python train.py --d_model=128 --n_kv_head=2 --head_dim=64 --activation="xielu" --tie_embeddings=true --init="uniform" --weight_decay=0.31 --decay_shape="linear" --batch_tokens=[8192, 16384, 24576] --seq_len=1024 --dataset="wikipedia_en"
Each number is 128 + 24 x the weight over its row's rms, rounded and kept within 0 to 255. Layers, rows and columns count from 0. The size above them is the row's rms in percent of the matrix's.

# layer 8 attention output (transposed), 128x128, rms 0.0396, rows 15-27, columns 0-127
size [103  97 104  95 100  99  95 108  94 108 102  80 117]
[[ 82 116 110 144 148 102 128 151 135  93  94 132 117 139 154 141 184 113 163 118 137 118 108 167 110 122 130 160 109 130 141 115 109 175 127  98 139 129  95 130 122 108 158 125 127  57 115 128 119 125  94 115 121 136 116 119 105 146 138 126 101 153 125 101 123 151 125 126 136 113 129  89 122 109 101 103 119 171 104 144 145 138 109 136 189 147 102 116 120 121 131 140 111 136 105  99 130 146 120 173 171 130 182 147 169 130 140 120 115 126 144 107  84 178 162  71 141 162 116 107 169 136 146 113 104 113 141  86]
 [129 130 161 146 120 119 128 173 111 121 180 143 129 124 175 135 150 128 106 100  97 104 113  96 133 105 172 143 157 154  96 149 111 125  97 135 130 154 141 142  96 123  94  96 121 117 134 110 161 127  87 154 110 159 137 121 184 152 146 118 164 126 122 153 119 139  92 128 153 154 102 101 133 135 161 185 147 109 131  82 135 129 137 129 109  93 130 105  97 142 147  83 151 108 166 122 162 123 150 100 119 102  68 149  92 106  93 137 149 133 117 123 134 128 127 120 154  70 148 121 113 136 128 163 150 123 137 137]
 [149 132 127 137 153 108 116 163 114 121 154 146 111 188 161 144 148  54 131 136 155 142 131 119 116 122 169  89  82 152 110 126 111 116 168 154 126 124 142 155 115 144  94  86 111 148 114 137 143 159 134 137 136 149 131 159 136 110 164 181 182 139 133 100 141 136 156 111 144 150 113 145 140  99 174 154 119 137 148 101  96 126 128 120 113 119 115 128 142 151 144 121 135 125 114 152 122 137 147 102 125 161 111 146  79 125 139 118 135 138  88 132 135 153 111 133  89 108 121  80  58 129 137 111 113 145  79 124]
 [128  97 156 113  83 140 119 149 104 116 156 145  69 157 126 150 126 119 112 127 149 122 144 120 126 126 120  93 160  96 110 143 143 142 149 152 145 127 109 168 141  93 130 166 147 151  94 167 149 120 125 114 161 125 127 165 144 121 150 128 138 121 123 149 127 161 116 103 124 158  89 145 124  98 132 152 118 150 162 154 116 109 112 104  89 141 128 119 147 124 122 133 148  90 142 191  93 130  77  75 121  96  92 128 138 100 105 135 101 131  93 109 166 115 156 180 111  91 178 119 123 130 111 146 118 106  93 127]
 [121 129 119 132 133 121 143 130 106 126 185 127 118 133 154 102 136 161 117 123 168 143 134 132 149  67 149 129 141 144 105 131 134 142 130 150 117 155 128 135 122 126 126 111  87 150 136  89 163 129 136 188 124 163 140  84 172 135 125 107 191 119 121 111 161 133 120 123 107 162  72 124 111 116 145 139 120 105 144 147 111 140 106 103 100 124 112 168 133 133 115 157 122 146 136 127 115 137  94  68  98 138 131 139  66 118 109  99 139 150 124  90 163  59 153 144  98 132 135  97 105 133 101 116 110 122 133 160]
 [118  96 135 156  98 133 125  97 116 155 112 204 148 135 110  88 143 133 162 135  86  95 127 109 102 160 128 104 137 119 130 127 136 121  94 125 113  65 145  87 138 142 132 193  95 125  99 156 121 125 106 100 107 129 130 118 117 166 100 131 129 139 120  93 144  98 155 148 159 123 145 171 152 177 140 135 105 109 122 139 162 132 135 125 133  97 129 115 134 113 137 125 104 179 142 123 123 106 145 105  99  95 127 123  96 155 129 122 121  88 167 138 127 150 115 162  70 159 146 140 150 138 157 150 128 141 127 111]
 [137 153 166 121 130 127 132 155  91 116 173 103  78 159 101 114 118  95 143 184 150 122 112  98 100  84  96 125 110 171 120 113  91 138 141 152 146 105 151 123 133 145 129 116 136 128  93 120 112 161 117 137 160  90 111 120 154 117 135 114 140 178 130 136 130 131 112  97 117 125 111 101 110 101 167 171 140 163 144 153 146 125 121  71  96 118 153 128 177 125 137 115 140 102 186 179 105 130 136  90 121 131 110 131 111 112 165 114  96 148 118 152 161 125 126 142  82 122 121 111 104 145 105 126 134 121 121 108]
 [122 158 149 139 100 130 127 120 116 119 163 144 136 125  88 108 143 164 148 172 188 122 126 121 130  98 113 131 121 123 144  95 164 119 165 159 113 111  97 145  94 113 159 129 145 129 112 195 146 141 117 131  99 166 115 127  85 126 143  97 103 153 143 112 138 104 144 151 141 115 163  99 135 119 133 117 133 153 117  88 109 130 144 139  87 126 177 117  92 122  61 143 144 152 113 102 118 118  94 120 123 108 141 137 126 121 105  85 121 118 139 106 146 136 120 135 114 135 156 179 135 119 175 150  89 144 161 178]
 [132 118 169  77 134  99 152 115 127 102 174 114 125 152  98 166 116 123 155 149 160 114 110 145 131 104 112  85 103 129 116 153 144 151 149 152 147 154 125 166 145 149 110  81 112  77 124 152 147 109  91 160 126 127 149 109 169  83 128 106 166 118 133 109 100 161 124 133 129 133 124  95 133 132 107 140 117 124 164 104 105 163 108 112  90 138 165 117 134 134 162 147 164 106 157 134 110 156 126 108 134  92 123  91 131 132  55 116  80 140 125 121 133 155 132 142 122 144  98  93 109 131 110 151 157 111 133 124]
 [102 136 106 124 151 139 138 127 121 154  89 135 131 103 147 167 124  59 146 153 182 127 131  87  90 126 166 125 100 152 110 132  99 148 141 160 112 156 134 170 133 129 106 153 135 117 108 137 118  96 166 109 148 123 120 106 151 121 146 130 151 121 118 103 101 146 145 112 132 145  94 124 138  97 131  94 107 164 124 119  98 121 151  86 125 103 125 160 140 136 136 165 147 126 147 150 118 130 114 111 105 150  99 134  70 100 122 140 113 131  80 129  88 165 135 129 120 175  54 135 118 135 114 130 145 140  73 123]
 [117 133 123 127 165 150 126 112 113 148 101 126 124 138 101 138 104 126 122 156 127 149 118 119 100 162 108 124 161 150 136 137 128 104 115 159 130 126 107 130 143 121 167 169 170  66 106 110 110 110  74 121 103  88 137 155  82 130 122 148  90 155 152 125 108 123 123 120 130  85 151 191  99 133 131 152 175 116 130 153 141 125 113  99 140 156 144 131 111 106 139 163 120 124 148 146 125 167 171 116 179 122 100 151 171 144  99 126  90 108 133 124 139 154 136 133 145 121  99 133 143 102 109 106  75 126  71 114]
 [114 123 147 121 130 109 132 147 103 119 145  97 105 169  97  95 112 187 132 118 139  90 120 123 116 108 135 107 145 126 112  80 137 138 143  88 123  99 115  80  93 143  80  93 123 143 138 147 118 115 163 129 118 114  99  91  99 132  89 114  81 138 136 138 130 129 150 156 113 129 150 149 142 109  94 157 143 169 128 101 154 154 161 132 123 113 112 164 160 121 139 145 142 106 147  90 103  87 146  88 129  98 157  82 169 143 137 143 103 149 103 119 149  95 125 136 155 142 166 125 165 151 141 125 109 109 167 147]
 [146 186 118 146 126 145 120 113 123 152 172 143 153 118 132 102 132 145  45 133 116 110 110 178 141 112 135 110 125  92 112 126 119 100 163 114 128 140  87 132 121 118 141 141 112 171 139 157 112 109 128 101 108 153 133  83 125 132 120 179  94 102 140 172 150 150 136 118  77 111 159 171 115 144 127 118 127 116 116 126  96 122 129 180  95 148 165 120 136  63  84 133 108 114 109 135 123 105  98 150 146 102 146 125 144 144 105 107 129 132 147 151 128 103 112 125 152 129 166 101 107 118 125 154 108 147 148 131]]
# layer 8 attention value, 128x128, rms 0.0631, rows 16-27, columns 0-127
size [ 91  92  99  89  87  91 104  93  83  95  89 101]
[[149 161 135 144 103 101 115 103 100 120 151 115 123 110  92 105 138 145 117 184 118  96 154 142 119  90 116 114 163 119 130 107 123 121 170 187 134 145 147 119 102 163 143 156 126 108 105 106 158 150 147 145 160 102 140 146 129 181 118  97 117 143 102  99 146 114 160 101 129 137 141 115 135 121 130 105 117 145  92 178 112 147 167 127 142 141 153 147 102  85 149 126 166 147 103 102 106 106 108 141 136 129 141 103  96  81 145  97 116 114 136 123 110 117 167 100 167 136  99 115 147 107 140 120 132  97 192 150]
 [115 159 114 150 127 144 193 129 114 115  99 101  85 114 116 134 150 149 128 133 151 138  82  90 113 128 159 101 125 156 116  75 153 152  95  95 123  86 156 178 132 108 107 146 134 151 141  98  85 129 115 156 147 128  91 130 135 117 119 107  97 155 142 112 134 179 133 144 102 149 108 116 121 111 122 185 129 163 108 166 139 110 128  96 106  95 151 150 137  98  99 109 124 124 127  97 130 137 116  99 153 112 131 129 124 130 152 114 114 152 113 155 111 124 124  96 152 155  80 141 150 142 106 111 113 135 170 175]
 [116 125 106 162 104  80 162 144 103  89 103 117 142  96 131  84 145 119 127 104 138 130 128 167 120 100 118  99 104 104 142 153 204 103 118 128 173 110 100 127 154 119 102 144 124  97 153 113 111 127 144 108 132 161 107 123 135 102 116 174 162 138  79 103 140  98 143  99 140 101 147 125 106 144 126  89 113 114 102 140  92 163 141 175  97 134 144 133 136 106 167 131 141 151 124  90  98 134  91 144 136 158 105  91 151 121 122  96 144  85 105 101 120 155  95 123 134 123 135 118 124 113 129 120 121 167 122 149]
 [158 159 158 124 112 123 124 136 177 120 113 115 132 122  94 117 115 135 175 165 116 132 130 120 154  93 144  87  99 150 159  89 158 158 142 143 143 134 164 126 124 127  63 121 173 128 104 169  90  87 121 121 138 139 136 139 105 102 107 143 136  62 149  96 126 114 117 112 154 114 104  96 125 114 121 172 106 122 161 107 132 129 160 124  97 111 137 172 142 141 122 125 135 148  91  78 145  89 134 141 142 103 136 107 124 161  95 168 119 118 137 125 123 149 112 112 142 131 104 118 143  96 136 151 152 124  93  89]
 [154 111  85 120 128 139 123 157 105 120 171 139 118 156 143 156 113 163  79 134 156 147 151 114 108 169 114 154 135 117 131  66 157 135 164 128  99 132  72 130  90 134 139 125 118 163 165  81 117 145 146 129 114  97  68 155 145  89 106 127 140 145 135 138 140 101  95 145 138  96 110 113 144 122 121 104 118  87 147 141 135 129 167 141 149  90 135 126 142 155 156 132 153 110 111 152 131 114 110 121 123  93 122 108 108 140 138  97 145 110 107 122 116 122 147 160 141 140  84 118 162 149 137 165 108 155  89 171]
 [136 147 109 159 140  95 127 102 145 124 158 124 155 145 137 133  93 150  87 123 114 148 106 111 138 142 142 123 168 178 133  82 176  90 109 164 106 142 183 134 126  98 155 112 162 122 103 118 136  95 134 145 100 129 165 131 113 125 112 163 115 158 105 113 111 146 163 176 129  95  79 109 122 100 150 109 127 128  89 152 107 140 132 115 151 147 116 130 104 106 110 163 124  85 113 126 100 137 135 116 102 137 137 135 112 126 110  84 133 102 147 125 133 148 144 102 205 121 143 174 124 146 134 125 135 123  95  99]
 [111 131 117 120 113 167 161 125 113 148 119 133 165 117 156 141 131 113 169 111 118 119 125 127 115 138 103 117  71 167  55 128 150 138 106 124  96 110 134 106 158 147 115 112 117  93 128 135 112 149 116 124 139 139 109 170 144 101 134 105  98 115 115 111 158 142  96  96 116 138 123 133 179 162  91 120 173 137 134 118 136 134 109 138 138 157 164 126 129 109 129 133  68 117 119 155 107 120  88 100 121 121  80 115 150 167 145 139  97 149 101 106 128 174 156 184 161 173 134 147 131 113 165 133 121 133 146  99]
 [121  91 152 115 116 116 131 136 189 121 149 146 116 101 118 108 113 149 120 125 143 157 129 140 126 156 122 116 125 168 128 152  91 100 121 123 161  89 152  98 163  99 169 143 141 157 106 118 114 139 140 101 144 118 145 136 149 150  99 103 114 134 100 119 136  95 164  93 150 102 135 161 121  92  85 168 111 138  98 125 135 174 122 128 155 113 126 145 114 110 113 149 109  88 105 119 116 159 136 132 133 172 155  74 171 104 118 141 136 120 142  85 118 149 138 159 148  88 133 172 143  93 133  91 110 171 152 158]
 [157 120 139 122 151  96 134 130 104 111 151  82  94  95 135 100  66 169 112 134 126 166 124  94 134 120 151 167 115 100 146 162 128 103 124 107 129 121 103 116 102  93  81 133 143 104 141  98 104 150 124 124 134 159 157 133 137 116  79 145 149 157 117 105 141 159 165 128 131 113 170 144 130 101 104 109 137 112 150 113 130 121 133 113 129  93 157 123 186  96 141 135 180 132 131 111 134  62 151 148 137  97 107 155 143 146 162 135 125 116 127 127 156 172 129 108 166 160 142 141 130 149 130 151  90 144 117 138]
 [103 118 132 145 145  94 105 186 145 128 132  92 139 176 156 154 111 106  96 161 134 188 145 144  86 129 138 115 160 149  85 108 102 139  95 130 119 138 126 140 152 137 195 107 105  95 112 131 127 135 124 103 142 111 114 151 122 133 112 121 106 138 107 128 109  87 106 128 150 134 145 128 129 168 169 150  93 110 111 141 158 106 170 186 116 115 145 136 152 137 151 161 142 134 115 147  94 160 118  84 101 128 121 154 126  96 148  91  96 106 123 139 118 158 162 118 104  98 136 112 125 169 113 135 150 120 126 119]
 [103 108 135 115 101 149 140  80 171 140 110 159 113  94 100  81 142  92 132 123 115 146 100 187 137 114 135 120 130 111 100 120 124 127  77 105 147 167 148 106 160 116 118  95 163  97 138 127 116 103 110  84  97 113  91 134 117 116 160 117 128 172 138 157 118 118 162 131 129 119 116 116 139 150 121 110 136  93 112 104 146 131 116  81 131 158 104 108 112 155 139 151  83 133 108 164 102 172 141 155  86 160 116 113 150 135 122 127 147 164 102 157 100 158 143 162 131 129 125 133 152  89 111 108 118 144 106  94]
 [119 109 129 161 120 112 121 135 136 121 157 114 147 175 104 133 103 147 101 175  93 117 167 149 119 137 133 165 103 150  99 151 148 160 124  86  99 142 133 133 170 166 109 133  86 128 154 100 134 125 103  99 142 157 104 121  94 134 169 138  95 120 152 102 149 119 152  80 131 106 160 124 137 134 124 170 172 103 127 142 126 125 121 102 127 173 139 124 119 163 150 109 139 110 102 133 129 138 140  72  97 172 112 108  92 147  96 159  89 106 128 156 167 110 154  99 122 108 142 129 101 147 114 107 141 160 137 145]]